python train.py --n_layer=9 --rope_fraction=0.75 --tie_embeddings="early" --init_std_qkv=0.0386 --init_std_o=0.0 --optimizer="muon_variant" --beta1=0.93 --lr_head=0.0149 --train_tokens=230000000
Each number is 200 + 20 x the weight over its row's rms, rounded and kept within 0 to 999. Layers, rows and columns count from 0. The size before them is the row's rms in percent of the matrix's.

# q: layer 3 attention query, 224x224, rms 0.189, rows 213-223, columns 0-31
# k: layer 3 attention key, 224x224, rms 0.193, rows 213-223, columns 0-31
# v: layer 3 attention value, 224x224, rms 0.225, rows 192-223, columns 0-31
# o: layer 3 attention output (transposed), 224x224, rms 0.323, rows 192-223, columns 0-31
# up: layer 3 MLP up, 896x224, rms 0.257, rows 0-56, columns 0-31
# down: layer 3 MLP down (transposed), 896x224, rms 0.062, rows 0-56, columns 0-31
q213,108,183,196,241,181,203,196,195,184,187,197,212,201,217,235,205,181,253,230,179,232,209,219,183,203,217,172,166,224,211,195,210,208
k213,104,182,203,204,204,195,224,193,213,194,182,204,193,210,232,182,169,261,208,195,219,201,242,176,190,214,191,187,224,194,186,204,198
q214,114,210,181,197,221,180,196,202,207,213,218,224,191,181,209,189,190,240,175,225,225,241,225,222,242,213,196,214,183,188,169,221,189
k214,115,200,212,202,212,172,171,205,193,240,213,212,199,175,186,177,190,241,137,204,235,242,202,178,224,200,182,190,175,179,168,233,209
q215,111,226,215,136,227,208,202,186,206,232,229,236,188,209,173,200,182,193,184,230,190,217,197,226,188,150,185,201,227,190,187,218,208
k215,113,217,190,169,228,179,199,179,205,199,198,235,183,213,171,198,159,185,195,204,180,215,209,199,178,166,197,187,194,183,192,225,213
q216,115,226,208,184,193,212,188,202,210,228,228,198,187,177,159,222,205,226,193,207,194,218,204,173,233,237,193,170,197,201,165,174,181
k216,112,222,186,228,202,192,226,209,195,210,192,175,196,203,162,212,173,204,191,209,189,214,206,211,228,218,213,199,183,222,174,192,192
q217,121,204,175,179,215,208,152,189,177,192,196,238,213,185,204,205,213,195,195,195,175,229,185,232,197,205,209,234,206,180,189,201,211
k217,123,209,170,184,172,179,164,193,200,192,186,234,196,192,183,224,215,173,203,222,178,224,197,237,203,203,196,223,212,194,201,209,188
q218,111,170,202,205,191,208,236,203,201,202,236,224,229,174,197,204,224,205,215,181,214,231,179,193,204,182,179,230,163,207,182,208,179
k218,118,188,182,250,171,184,211,199,217,194,206,208,219,177,204,212,223,214,221,190,198,201,201,194,219,182,189,217,186,227,188,234,172
q219,119,213,206,219,216,209,192,205,188,184,197,205,211,150,207,189,194,201,226,198,195,221,187,222,187,199,204,211,218,162,226,205,178
k219,116,199,198,193,213,205,211,206,167,198,213,199,224,164,226,191,197,203,215,192,209,194,185,218,180,214,200,175,203,162,192,185,147
q220,112,164,175,235,216,186,199,223,237,164,208,243,226,228,182,216,225,156,184,222,171,198,165,186,190,213,216,203,202,237,209,221,219
k220,106,151,205,170,238,172,211,225,237,186,241,210,217,229,198,212,212,155,194,216,178,198,191,178,209,201,206,223,178,245,176,228,202
q221,104,172,166,197,188,207,225,182,161,223,228,177,180,168,202,218,216,227,216,215,193,229,207,207,200,222,190,209,210,198,199,212,230
k221,112,197,167,205,171,225,189,184,160,206,225,183,199,204,193,218,199,220,175,202,176,212,202,197,180,203,216,196,207,203,208,219,217
q222,110,195,233,218,182,198,175,189,210,163,254,193,233,186,176,224,199,171,175,190,199,194,194,214,187,244,193,219,166,170,214,214,208
k222,122,179,198,238,202,217,196,174,203,193,212,175,218,160,197,236,208,233,172,196,207,192,175,252,167,229,206,225,179,171,217,209,208
q223,115,195,187,213,196,195,203,239,164,200,209,182,163,169,191,184,198,196,172,211,215,189,208,162,198,226,216,181,235,235,235,207,204
k223,113,201,222,216,207,177,198,221,192,205,237,165,183,186,215,190,205,193,190,222,216,182,207,199,212,192,215,200,227,219,216,227,180
v192,100,171,227,230,187,191,186,201,237,228,189,183,160,228,197,184,185,179,222,182,194,211,210,195,183,214,184,170,198,182,237,196,212
o192,098,209,178,173,219,192,202,214,177,199,183,209,213,190,194,237,196,195,187,222,219,176,200,212,210,178,193,204,193,202,189,193,224
v193,098,154,179,201,184,205,223,223,186,233,202,176,193,159,211,185,201,200,192,218,200,208,198,230,202,224,201,177,186,217,216,209,198
o193,096,205,202,184,206,193,207,200,187,195,193,232,212,210,199,240,208,194,222,177,201,178,218,173,215,198,197,219,222,196,188,202,186
v194,093,205,154,197,200,196,203,226,206,180,208,196,217,201,196,195,180,194,213,189,184,172,189,188,181,194,203,219,178,231,197,198,184
o194,099,192,224,198,203,195,193,182,187,215,194,207,183,197,222,203,193,205,173,220,230,242,213,179,191,181,191,190,189,178,198,211,202
v195,093,224,182,220,227,218,192,201,191,210,223,203,206,180,222,261,183,204,220,177,219,234,214,192,163,195,197,227,209,198,192,167,220
o195,090,185,214,158,198,205,219,205,227,173,187,194,181,222,172,162,227,192,186,255,192,156,181,210,224,207,194,189,189,212,204,219,179
v196,089,178,172,193,190,205,182,200,195,181,230,195,210,180,184,180,213,171,207,166,236,195,229,204,246,218,248,222,184,240,211,213,206
o196,089,207,195,216,189,200,206,223,187,214,176,179,183,244,188,229,163,215,207,195,175,190,204,202,171,184,164,208,200,185,176,211,182
v197,092,217,210,214,206,180,160,207,197,193,211,201,206,187,221,184,220,209,152,206,208,203,186,163,159,241,210,197,217,213,253,191,171
o197,102,212,219,197,206,240,216,159,191,211,169,237,204,191,210,232,174,191,240,193,175,227,212,219,230,181,173,201,209,171,157,203,210
v198,096,191,209,204,160,212,181,185,191,197,181,168,205,204,195,210,207,209,246,171,185,185,166,198,190,187,191,196,198,196,225,170,191
o198,101,200,183,212,243,175,195,201,220,199,201,216,189,192,211,210,181,216,157,223,201,193,240,219,188,212,220,206,210,198,187,210,213
v199,093,174,198,195,217,195,171,194,186,172,208,187,209,224,186,212,178,205,226,189,224,203,211,204,215,201,210,141,201,194,216,175,240
o199,096,227,192,164,167,184,208,195,212,234,190,225,188,194,207,196,206,223,188,215,182,217,175,208,169,194,187,205,222,203,176,197,162
v200,098,212,199,202,218,199,190,218,226,223,204,199,207,210,239,169,209,212,196,208,214,211,229,189,189,180,206,201,221,225,198,211,174
o200,104,217,222,200,179,185,189,173,167,174,196,230,204,227,180,234,198,179,186,208,181,203,182,231,223,199,180,196,188,171,181,160,252
v201,097,197,248,211,206,186,196,191,236,157,208,208,207,202,215,251,229,198,191,219,179,218,183,201,194,219,181,208,243,182,181,188,207
o201,100,197,143,202,210,182,184,196,188,232,199,190,184,192,194,177,162,211,186,185,229,201,199,209,195,178,190,205,171,215,198,215,216
v202,102,227,187,213,196,193,225,230,245,187,206,189,198,182,184,178,185,202,164,189,191,217,245,171,216,214,222,211,224,191,210,171,210
o202,104,203,213,192,205,209,181,179,180,197,196,238,225,210,183,232,210,212,218,216,194,174,172,245,209,195,197,209,216,224,188,233,163
v203,097,184,205,213,157,211,194,188,224,208,238,201,195,203,197,216,192,208,196,224,201,199,193,172,204,190,210,200,200,187,172,167,164
o203,096,194,192,151,240,191,226,248,199,208,203,191,211,211,206,167,218,192,193,173,177,208,213,225,186,189,179,186,202,197,232,233,223
v204,096,190,194,174,174,182,214,195,226,233,247,222,223,233,233,205,199,206,210,199,197,241,189,186,226,170,195,195,174,161,208,234,205
o204,100,187,199,200,232,197,191,185,190,179,181,148,166,204,204,195,193,188,182,175,202,190,217,203,183,219,225,210,217,222,217,144,216
v205,089,146,252,222,199,162,198,245,187,230,214,161,215,190,217,202,166,193,215,169,181,195,209,186,206,193,198,218,194,218,227,205,178
o205,096,234,151,189,190,211,197,208,208,169,190,216,189,199,187,183,221,223,184,212,198,203,194,228,211,174,204,181,206,203,165,204,223
v206,092,175,208,168,159,210,181,166,188,219,203,186,193,179,230,203,204,178,187,220,192,199,174,184,207,227,176,180,187,210,214,190,198
o206,096,219,201,215,230,198,220,260,206,186,207,217,235,198,155,195,192,196,195,204,199,210,200,197,191,172,219,206,200,196,203,224,165
v207,092,186,203,204,210,182,201,181,174,210,203,200,204,162,216,217,207,223,198,223,211,196,202,206,196,195,167,215,232,173,218,204,228
o207,096,183,191,171,189,218,212,202,195,195,186,207,204,235,186,199,220,170,233,204,190,214,211,192,214,198,209,212,201,213,193,185,187
v208,094,206,211,191,186,177,203,213,222,214,215,193,182,185,174,193,174,205,198,215,180,201,194,184,192,202,242,182,200,231,201,204,210
o208,097,198,190,194,241,241,191,172,192,197,195,198,246,174,243,199,204,200,218,191,214,199,195,212,207,194,148,220,209,186,179,210,193
v209,092,199,186,220,226,198,165,204,185,200,216,211,189,177,164,200,182,198,221,185,201,249,184,223,185,163,196,238,219,207,216,202,215
o209,096,218,222,181,170,196,221,177,215,209,183,166,226,199,215,165,228,170,173,185,198,172,217,169,231,240,204,190,198,195,187,214,181
v210,098,166,212,244,221,223,212,173,224,199,207,156,215,209,242,177,237,185,209,233,202,167,183,215,174,207,182,248,184,186,216,187,199
o210,103,193,199,175,219,224,197,210,177,231,211,239,170,170,204,198,175,202,209,200,215,246,198,191,183,183,197,191,215,218,184,208,195
v211,096,217,198,162,182,200,159,229,208,218,197,210,186,201,179,196,210,197,199,185,232,204,221,164,228,229,199,173,191,214,166,182,230
o211,101,196,221,245,213,169,215,214,196,161,219,200,209,192,223,198,198,204,213,181,216,195,199,227,189,177,189,229,201,221,216,210,181
v212,087,243,225,195,208,221,213,152,232,215,209,189,208,203,201,168,209,230,204,219,193,194,233,175,184,196,198,212,160,204,213,193,179
o212,096,172,173,215,208,164,224,236,167,182,189,215,167,209,174,237,183,179,202,192,191,212,194,191,218,176,212,195,226,164,187,209,227
v213,100,207,235,203,197,202,208,168,202,203,197,237,194,217,201,209,231,192,207,168,213,212,181,206,195,202,198,249,169,216,184,183,170
o213,102,211,169,183,171,213,183,194,201,218,201,159,204,179,192,189,157,198,178,220,181,187,234,189,253,209,191,170,234,210,207,205,181
v214,089,177,243,194,230,217,176,215,188,207,182,178,193,189,204,214,192,209,228,187,202,193,208,247,179,201,198,167,202,210,226,219,200
o214,097,198,149,205,191,164,190,181,222,202,182,202,209,225,164,199,206,184,164,226,206,213,216,172,200,202,207,220,191,201,184,171,188
v215,094,199,194,189,186,189,216,186,242,173,200,205,204,189,191,210,217,203,163,208,177,195,208,205,211,209,227,195,205,204,154,218,223
o215,097,208,187,210,197,220,171,206,179,208,228,167,207,186,193,203,176,203,239,185,239,213,194,209,213,208,195,238,190,214,233,197,187
v216,093,211,203,213,169,195,161,211,232,213,206,203,193,204,240,190,201,175,161,167,187,176,196,235,220,193,206,194,182,222,198,195,214
o216,095,171,172,193,219,217,198,208,208,208,210,195,198,174,166,202,209,246,232,208,217,212,206,175,188,213,204,189,210,177,202,185,192
v217,096,205,155,187,208,188,203,199,216,204,235,209,191,152,225,209,186,195,231,221,177,208,186,194,190,215,219,212,220,216,189,198,185
o217,100,235,191,213,179,202,212,196,203,185,176,198,220,247,197,189,217,220,198,178,218,204,222,206,193,227,202,197,231,166,192,199,223
v218,092,206,200,207,193,255,172,205,200,185,204,222,209,211,221,220,181,211,200,172,190,237,197,238,162,182,178,217,176,181,223,202,177
o218,094,201,207,197,200,162,223,221,179,211,199,190,209,154,165,213,200,192,204,196,178,197,208,179,217,211,182,151,236,209,177,181,232
v219,089,193,191,177,203,230,210,195,185,172,211,196,222,178,176,218,218,177,212,215,197,212,186,166,192,169,201,211,219,219,204,171,171
o219,098,172,211,219,196,180,174,205,196,231,197,217,172,194,193,168,211,193,185,216,174,195,210,219,171,235,204,180,163,200,226,234,224
v220,094,236,185,201,193,179,195,191,183,216,208,214,233,212,172,255,230,208,170,214,236,175,244,223,199,175,219,196,214,211,185,159,213
o220,095,181,212,209,185,199,228,186,217,189,167,182,192,187,223,129,174,195,203,179,172,228,158,182,186,196,184,206,197,177,225,228,184
v221,094,210,186,196,183,198,198,194,203,199,198,179,209,196,202,188,184,191,194,186,182,235,167,194,191,155,171,190,222,204,172,186,215
o221,101,205,195,214,222,214,219,207,206,215,199,221,194,184,218,209,221,177,174,219,202,166,221,244,206,232,193,218,177,200,235,208,188
v222,099,214,235,197,197,153,184,164,192,209,181,182,178,189,229,164,192,216,202,204,215,224,199,217,194,226,188,247,180,162,187,229,203
o222,104,177,171,213,218,237,230,223,211,202,204,199,207,200,158,238,198,168,202,199,195,180,233,178,162,180,230,167,215,242,220,167,217
v223,095,175,168,221,189,159,189,179,217,206,191,191,218,209,212,209,189,188,162,189,204,218,179,209,238,199,217,205,175,228,207,206,222
o223,092,247,227,175,188,216,197,216,189,185,213,222,172,184,207,207,196,194,229,186,176,176,232,204,198,182,205,193,222,191,231,196,173
up0,098,188,195,183,222,200,196,187,176,151,196,190,253,195,190,227,187,183,170,178,203,190,193,196,196,196,196,212,211,202,198,175,218
down0,102,217,141,190,241,192,192,189,222,193,175,206,179,185,242,221,206,195,190,200,212,201,230,216,200,199,223,205,191,196,203,206,226
up1,100,207,172,212,223,207,209,195,234,199,194,235,224,180,171,192,227,163,173,184,177,227,195,194,195,192,202,199,189,221,219,197,188
down1,099,228,193,156,194,205,211,198,225,216,183,173,188,205,203,255,205,221,221,186,228,174,202,224,250,218,197,190,147,204,181,201,199
up2,098,205,216,180,197,194,218,202,195,196,169,242,211,192,205,205,213,167,190,204,195,205,186,234,228,222,168,202,211,194,189,165,199
down2,097,156,187,202,210,214,211,222,166,167,252,192,187,150,198,207,248,195,189,179,197,187,206,195,198,196,158,197,196,174,203,195,188
up3,101,184,214,217,180,177,199,221,174,241,182,186,218,213,228,211,207,189,198,163,196,187,160,202,195,211,192,181,183,179,208,211,217
down3,103,207,185,197,203,198,206,200,195,193,184,222,167,202,201,211,200,193,212,189,201,203,195,197,181,208,230,211,208,195,223,165,181
up4,103,229,206,178,216,176,192,189,182,138,190,190,194,194,199,191,193,209,220,191,199,166,207,181,227,181,267,158,207,257,211,155,225
down4,101,211,231,197,178,217,181,217,186,164,197,169,210,177,197,214,198,229,231,194,197,180,167,171,207,175,231,198,211,173,179,168,233
up5,096,212,229,214,207,185,197,217,212,186,173,197,185,178,184,177,200,204,209,204,201,186,163,199,228,228,207,198,192,193,226,236,221
down5,102,196,251,216,208,220,226,259,216,172,214,197,205,217,192,212,211,178,229,196,177,172,198,197,159,188,215,186,217,185,177,187,207
up6,096,208,233,205,210,200,204,179,186,210,196,209,202,211,204,184,215,182,181,188,217,175,238,191,187,219,191,189,214,220,252,224,194
down6,099,156,216,215,194,203,218,227,188,200,223,223,203,198,183,175,189,198,184,194,195,184,210,217,187,196,145,191,189,223,211,207,210
up7,103,192,194,201,226,191,220,203,203,203,192,164,190,204,182,180,232,189,248,199,216,220,170,202,214,175,205,190,235,195,225,210,228
down7,103,224,203,154,198,177,181,178,210,184,147,207,237,221,215,197,207,197,199,201,217,190,189,212,218,200,166,192,220,239,160,208,200
up8,107,198,192,216,202,231,196,206,229,207,205,197,236,223,176,202,183,198,205,189,203,183,189,223,218,205,195,180,250,190,203,198,188
down8,102,204,178,181,164,220,216,177,202,233,207,174,156,213,183,182,203,202,195,206,176,202,180,197,207,155,154,195,204,186,186,206,205
up9,103,183,229,249,183,205,192,196,184,186,217,165,227,176,191,198,215,203,210,230,226,189,184,226,231,210,196,161,201,197,237,197,167
down9,099,226,178,191,203,200,157,220,226,197,201,195,218,221,184,212,216,205,226,172,197,174,199,198,225,191,213,172,201,196,222,226,163
up10,108,219,215,220,205,192,179,183,209,204,207,230,178,194,194,175,198,223,211,210,188,212,202,213,181,195,190,200,202,203,160,196,186
down10,102,181,212,207,197,201,210,157,241,213,234,205,213,177,188,178,168,195,208,187,189,205,157,186,201,204,187,204,174,187,196,202,221
up11,111,208,233,226,174,206,203,194,193,218,212,183,210,220,185,212,183,208,197,200,182,215,185,207,199,204,202,177,208,177,230,165,194
down11,105,218,212,212,257,193,188,174,210,234,182,194,209,171,202,176,213,207,180,207,180,192,192,206,209,189,176,198,186,151,200,213,170
up12,099,221,197,219,200,229,167,212,231,169,193,196,164,219,234,210,204,207,203,207,194,197,230,186,228,202,230,219,189,208,223,202,190
down12,098,184,197,237,175,223,209,172,190,198,226,165,191,218,207,202,185,225,206,186,188,193,212,189,234,197,162,195,193,207,218,189,185
up13,100,209,227,212,212,154,197,210,212,213,217,210,208,168,191,179,184,236,201,227,197,212,190,189,217,193,178,155,204,182,216,192,182
down13,098,205,208,228,192,240,221,213,203,195,214,213,182,217,212,223,213,210,169,213,192,206,193,193,223,161,233,225,187,192,215,199,192
up14,100,193,213,196,187,214,191,203,224,175,189,219,192,229,222,188,180,201,163,188,213,207,195,200,222,177,192,199,191,216,199,168,228
down14,100,219,157,173,195,208,217,223,222,192,217,221,181,164,228,195,196,176,169,222,219,245,161,197,228,239,176,188,207,190,212,178,199
up15,103,176,175,210,220,185,197,201,198,203,211,187,192,228,215,206,200,197,211,172,176,171,188,187,228,200,195,197,213,214,213,212,173
down15,103,193,216,197,216,226,185,207,184,177,205,211,220,222,174,176,163,188,153,190,192,196,209,209,237,180,229,234,191,228,208,189,213
up16,103,199,232,202,249,213,175,215,167,206,232,202,232,240,223,217,214,201,186,188,188,177,217,207,180,246,198,209,227,213,204,179,206
down16,099,221,221,179,198,205,196,170,204,221,217,193,199,187,183,204,191,227,232,199,182,207,198,194,190,224,197,204,224,189,226,174,185
up17,104,198,190,234,190,213,162,213,185,235,200,202,216,212,171,185,203,158,213,169,230,251,199,201,203,218,232,206,186,179,176,200,207
down17,106,215,188,193,215,224,207,192,213,225,180,199,240,212,212,200,219,189,182,200,220,197,199,210,152,191,128,220,201,204,197,169,208
up18,099,197,228,220,200,209,203,203,210,213,213,187,221,187,191,191,198,211,207,166,211,233,196,201,217,180,220,178,224,219,194,192,221
down18,104,206,206,216,186,197,176,190,184,191,207,180,211,212,204,175,209,164,189,193,193,184,192,209,221,186,194,194,208,206,219,207,186
up19,099,218,189,207,230,182,221,183,194,180,194,206,179,162,195,236,221,229,211,209,197,197,246,190,206,214,226,221,190,204,141,195,227
down19,097,217,202,187,220,214,207,173,233,200,205,204,179,189,162,212,185,217,201,219,210,199,215,187,188,215,213,194,185,215,191,223,195
up20,105,214,194,201,204,220,193,226,191,162,213,199,213,213,196,164,200,196,253,171,220,157,243,171,210,179,224,188,204,200,189,228,199
down20,106,233,203,188,206,166,211,204,225,177,219,195,159,189,232,209,208,206,211,184,183,180,210,207,206,171,193,200,188,180,190,195,158
up21,114,232,217,207,194,218,200,219,186,190,237,207,217,166,222,194,209,186,227,186,217,217,198,158,187,184,196,219,171,195,203,221,195
down21,106,230,198,196,229,208,234,145,208,193,182,203,240,153,205,218,183,224,193,168,183,183,162,189,208,193,179,213,210,207,207,207,202
up22,101,193,190,226,190,210,173,203,201,221,192,177,200,182,213,180,214,214,201,202,177,218,198,195,240,197,215,199,204,235,231,192,197
down22,101,210,218,200,192,173,236,218,184,209,171,170,153,183,223,220,226,214,187,154,166,186,199,227,208,209,230,191,202,193,195,197,203
up23,097,188,186,221,186,205,192,201,240,190,200,198,203,178,228,175,214,178,203,212,187,193,207,161,197,197,185,217,229,187,211,220,178
down23,100,208,175,212,180,196,195,228,194,216,205,215,220,188,205,213,177,217,175,207,198,223,232,203,202,228,209,216,146,191,195,218,196
up24,093,227,231,189,178,168,202,205,182,205,216,178,203,201,215,220,212,189,207,209,198,160,204,228,200,214,220,209,214,169,175,198,194
down24,097,186,211,195,217,200,216,186,182,219,159,201,190,231,196,201,176,175,220,197,221,174,185,190,201,181,176,205,200,232,213,226,224
up25,109,188,227,212,213,196,184,206,222,196,212,204,234,211,173,201,219,190,214,209,188,158,198,192,185,197,174,227,199,213,199,207,190
down25,110,209,221,203,251,178,203,185,200,215,184,198,200,222,176,187,230,197,182,185,199,177,198,172,209,198,195,212,229,202,210,215,202
up26,103,198,178,224,219,223,184,232,202,215,195,216,207,218,212,225,209,214,198,158,175,206,211,173,195,170,219,192,158,214,191,215,207
down26,094,194,201,213,201,212,219,189,215,220,202,192,187,219,193,183,226,197,203,251,175,183,201,227,200,168,198,205,135,201,168,161,163
up27,098,187,202,230,165,237,187,206,190,207,204,235,203,215,220,208,136,178,188,197,184,181,194,205,190,217,218,178,192,207,186,223,161
down27,101,241,213,230,186,167,221,217,203,184,197,187,206,187,195,189,188,183,193,184,199,197,217,207,178,186,209,222,239,197,184,186,185
up28,104,218,213,217,162,204,208,204,180,169,184,196,198,199,177,214,227,220,197,198,245,203,217,164,196,173,225,208,225,208,196,191,178
down28,104,230,214,207,220,182,186,222,181,218,186,205,183,206,184,214,199,197,175,207,222,207,213,186,225,222,204,206,233,187,218,254,184
up29,099,203,194,199,184,176,186,199,187,221,235,191,220,224,204,202,238,223,197,227,213,147,192,236,227,190,201,203,173,169,197,200,202
down29,102,182,193,173,215,207,184,174,144,223,195,202,209,199,153,175,204,193,194,192,220,192,167,208,217,217,210,213,174,216,181,178,199
up30,098,200,201,194,192,223,188,183,185,183,236,210,224,219,211,191,165,243,157,183,205,223,224,213,187,209,175,226,173,180,182,234,181
down30,100,196,194,180,203,211,213,196,166,195,201,186,241,174,194,167,176,211,208,194,229,210,234,193,208,196,194,189,181,159,208,209,174
up31,109,197,173,208,162,232,223,209,206,194,223,207,233,182,171,214,174,195,183,168,206,213,192,194,199,199,190,176,217,218,219,183,185
down31,106,241,215,212,177,231,227,209,220,202,186,173,183,187,210,227,200,204,186,189,186,202,168,198,190,235,209,217,171,210,190,230,163
up32,102,222,224,191,196,199,209,216,228,170,231,220,214,193,213,232,221,202,209,162,208,239,178,196,188,183,218,208,197,183,167,185,216
down32,102,203,188,222,193,215,215,181,193,218,173,189,257,194,188,205,192,181,208,175,213,200,194,203,217,171,205,208,190,206,195,187,242
up33,099,206,187,194,191,239,212,209,207,228,207,246,216,236,219,193,182,190,197,218,187,196,212,199,173,167,201,199,154,213,193,173,210
down33,103,182,199,183,200,194,234,206,196,178,184,172,217,217,215,209,180,186,205,180,175,210,199,178,170,201,190,247,196,206,216,218,203
up34,092,170,208,201,173,235,177,177,197,196,182,215,221,214,228,154,176,192,218,215,230,208,199,185,211,217,209,233,198,229,190,197,198
down34,094,211,173,232,195,197,204,196,185,179,200,218,206,199,211,187,202,208,227,234,204,171,196,199,208,180,192,176,180,194,180,237,196
up35,104,210,201,239,193,226,185,183,211,213,188,203,232,172,213,175,171,199,225,168,191,175,224,206,234,169,186,228,175,202,192,230,244
down35,102,190,194,205,192,210,149,158,221,269,188,180,200,212,201,179,179,226,179,207,206,232,214,214,207,226,179,225,213,197,203,208,200
up36,095,176,187,207,204,193,214,172,201,139,210,196,210,195,189,159,193,167,215,201,207,223,197,191,185,199,184,207,196,208,188,175,247
down36,102,191,204,242,203,169,202,192,208,235,189,230,214,152,205,180,233,175,170,189,185,189,228,224,216,161,188,196,183,200,218,210,157
up37,101,185,183,206,219,231,208,204,241,203,203,217,188,218,200,238,197,192,210,181,196,186,228,181,182,215,249,180,217,210,194,187,210
down37,097,211,197,194,220,228,230,199,175,229,187,224,206,185,182,168,221,169,182,173,228,182,177,196,193,193,192,179,214,194,228,209,237
up38,092,182,218,237,183,209,175,205,210,168,186,222,170,208,207,178,215,190,204,198,247,200,213,191,236,193,193,210,202,189,180,197,207
down38,102,174,192,193,162,243,200,208,214,199,159,211,172,209,178,202,214,214,203,157,179,194,180,197,175,198,208,217,180,234,200,200,172
up39,088,172,178,196,229,187,179,210,202,214,232,179,201,199,135,187,167,183,181,209,229,221,180,200,202,245,230,237,182,217,222,195,195
down39,094,186,181,209,212,229,208,255,200,232,196,191,179,187,208,199,202,217,187,187,226,151,179,192,214,196,177,205,223,168,171,217,191
up40,109,220,214,207,199,197,201,148,219,188,247,206,174,211,208,194,196,179,173,227,190,202,188,226,206,193,172,211,182,217,206,188,227
down40,115,218,182,212,225,213,175,204,217,223,221,215,168,193,185,203,162,153,194,220,217,172,188,210,212,180,188,218,218,204,200,193,216
up41,107,198,220,206,201,212,217,186,199,199,220,181,200,188,208,175,205,210,219,194,185,231,193,219,183,199,231,187,212,228,182,187,217
down41,105,211,188,189,229,235,157,191,162,195,230,191,233,216,217,187,155,222,218,189,203,194,230,191,207,208,225,186,195,155,182,206,189
up42,098,222,192,225,187,211,201,179,204,178,208,226,197,210,223,195,185,227,223,182,202,198,205,157,231,215,191,197,185,219,177,218,226
down42,092,222,198,200,178,211,201,177,186,186,246,188,230,183,207,235,201,180,212,211,179,187,200,203,188,192,159,241,173,191,198,192,180
up43,101,232,202,200,175,193,207,218,220,168,214,190,211,221,170,207,173,202,162,190,205,197,196,183,203,207,167,189,227,225,208,216,201
down43,102,184,185,191,166,201,222,211,193,157,225,212,196,201,197,235,186,215,162,208,178,180,191,181,209,189,165,187,213,203,205,181,200
up44,102,195,188,230,181,185,209,186,210,160,195,216,195,223,224,205,258,196,175,211,263,180,211,172,203,174,173,183,198,178,197,186,206
down44,104,200,167,220,188,226,212,247,204,176,224,183,200,215,191,210,216,203,184,179,222,220,187,199,211,186,217,223,245,176,182,198,175
up45,100,184,210,210,189,218,192,202,193,204,174,246,181,184,175,174,169,181,182,216,230,181,207,184,205,206,162,186,226,179,189,175,213
down45,100,214,218,194,181,191,221,210,202,172,195,181,169,170,163,237,205,196,205,181,220,185,194,222,266,217,190,215,196,221,229,193,198
up46,092,215,204,231,199,235,193,220,217,189,206,228,180,217,195,203,217,213,167,207,161,195,214,163,192,195,166,192,187,195,190,236,191
down46,091,230,225,225,178,196,178,209,181,228,265,208,221,201,210,194,211,218,226,191,218,174,213,197,233,229,216,224,202,186,180,219,196
up47,097,211,177,189,229,233,197,236,219,232,212,184,205,219,199,211,169,213,174,186,193,183,204,192,177,234,202,206,200,211,192,189,182
down47,095,220,187,235,192,197,215,225,224,175,214,170,178,169,211,217,234,223,178,212,199,197,212,196,184,197,195,162,172,206,216,201,236
up48,098,168,184,171,169,228,204,220,229,168,188,183,209,186,220,208,204,200,211,203,214,217,183,201,217,223,186,191,192,222,175,209,228
down48,098,168,202,167,165,241,227,211,218,168,173,219,140,231,212,184,233,186,194,225,202,192,197,199,216,196,190,184,202,241,207,189,180
up49,093,194,207,204,199,199,213,225,206,198,188,191,189,215,189,194,200,196,168,222,189,220,214,211,225,174,219,186,192,183,178,211,210
down49,092,193,188,186,182,209,180,187,204,239,226,192,209,208,209,183,199,205,179,178,192,185,204,204,193,213,186,203,208,183,222,221,198
up50,099,215,195,221,197,197,153,211,217,175,202,217,203,230,195,165,221,164,211,207,200,190,211,181,223,193,206,167,173,223,189,188,201
down50,095,179,207,199,226,180,201,172,187,206,238,215,204,223,208,213,222,203,188,193,179,222,199,200,192,184,204,224,189,224,180,231,160
up51,089,185,189,224,194,212,179,219,232,192,201,202,214,200,190,230,146,202,218,210,206,204,221,209,190,175,218,198,173,197,204,216,189
down51,094,205,199,176,230,179,166,221,215,165,210,226,219,211,188,179,175,200,194,203,243,173,168,204,196,195,211,183,197,208,218,204,236
up52,109,196,193,239,211,175,173,195,188,170,156,209,255,202,217,210,201,168,220,181,205,231,181,187,242,229,205,172,213,197,186,213,211
down52,106,210,171,204,197,167,183,137,191,227,181,210,200,239,205,193,210,207,206,214,207,210,198,210,250,186,178,228,235,178,177,177,198
up53,109,220,187,187,159,196,188,181,228,166,239,209,163,213,204,169,223,211,205,223,217,197,199,201,198,205,194,211,215,200,223,164,228
down53,105,197,229,194,184,205,192,116,192,184,221,195,204,211,234,179,193,187,207,221,210,210,169,180,232,205,233,221,220,165,211,195,198
up54,091,194,199,176,200,211,199,186,178,192,199,192,212,209,189,189,219,207,225,238,232,226,213,201,238,231,176,232,237,219,198,212,144
down54,096,218,224,192,213,202,209,224,211,215,185,179,216,205,222,203,216,202,188,219,202,207,199,194,219,194,162,216,173,200,191,173,176
up55,098,240,198,181,173,189,200,213,158,202,198,182,244,194,205,196,172,196,176,178,209,200,208,209,196,215,219,209,223,199,183,197,230
down55,100,213,176,165,188,206,171,245,190,203,184,229,185,204,175,208,218,228,198,180,183,204,169,230,203,199,218,224,197,226,218,190,145
up56,103,177,218,196,177,196,230,185,206,190,210,200,202,183,208,221,220,194,197,215,187,225,185,207,199,204,221,215,220,221,177,202,202
down56,099,169,188,238,210,176,195,199,239,193,178,190,209,178,205,239,218,216,163,187,177,203,185,203,206,204,199,200,233,220,208,237,191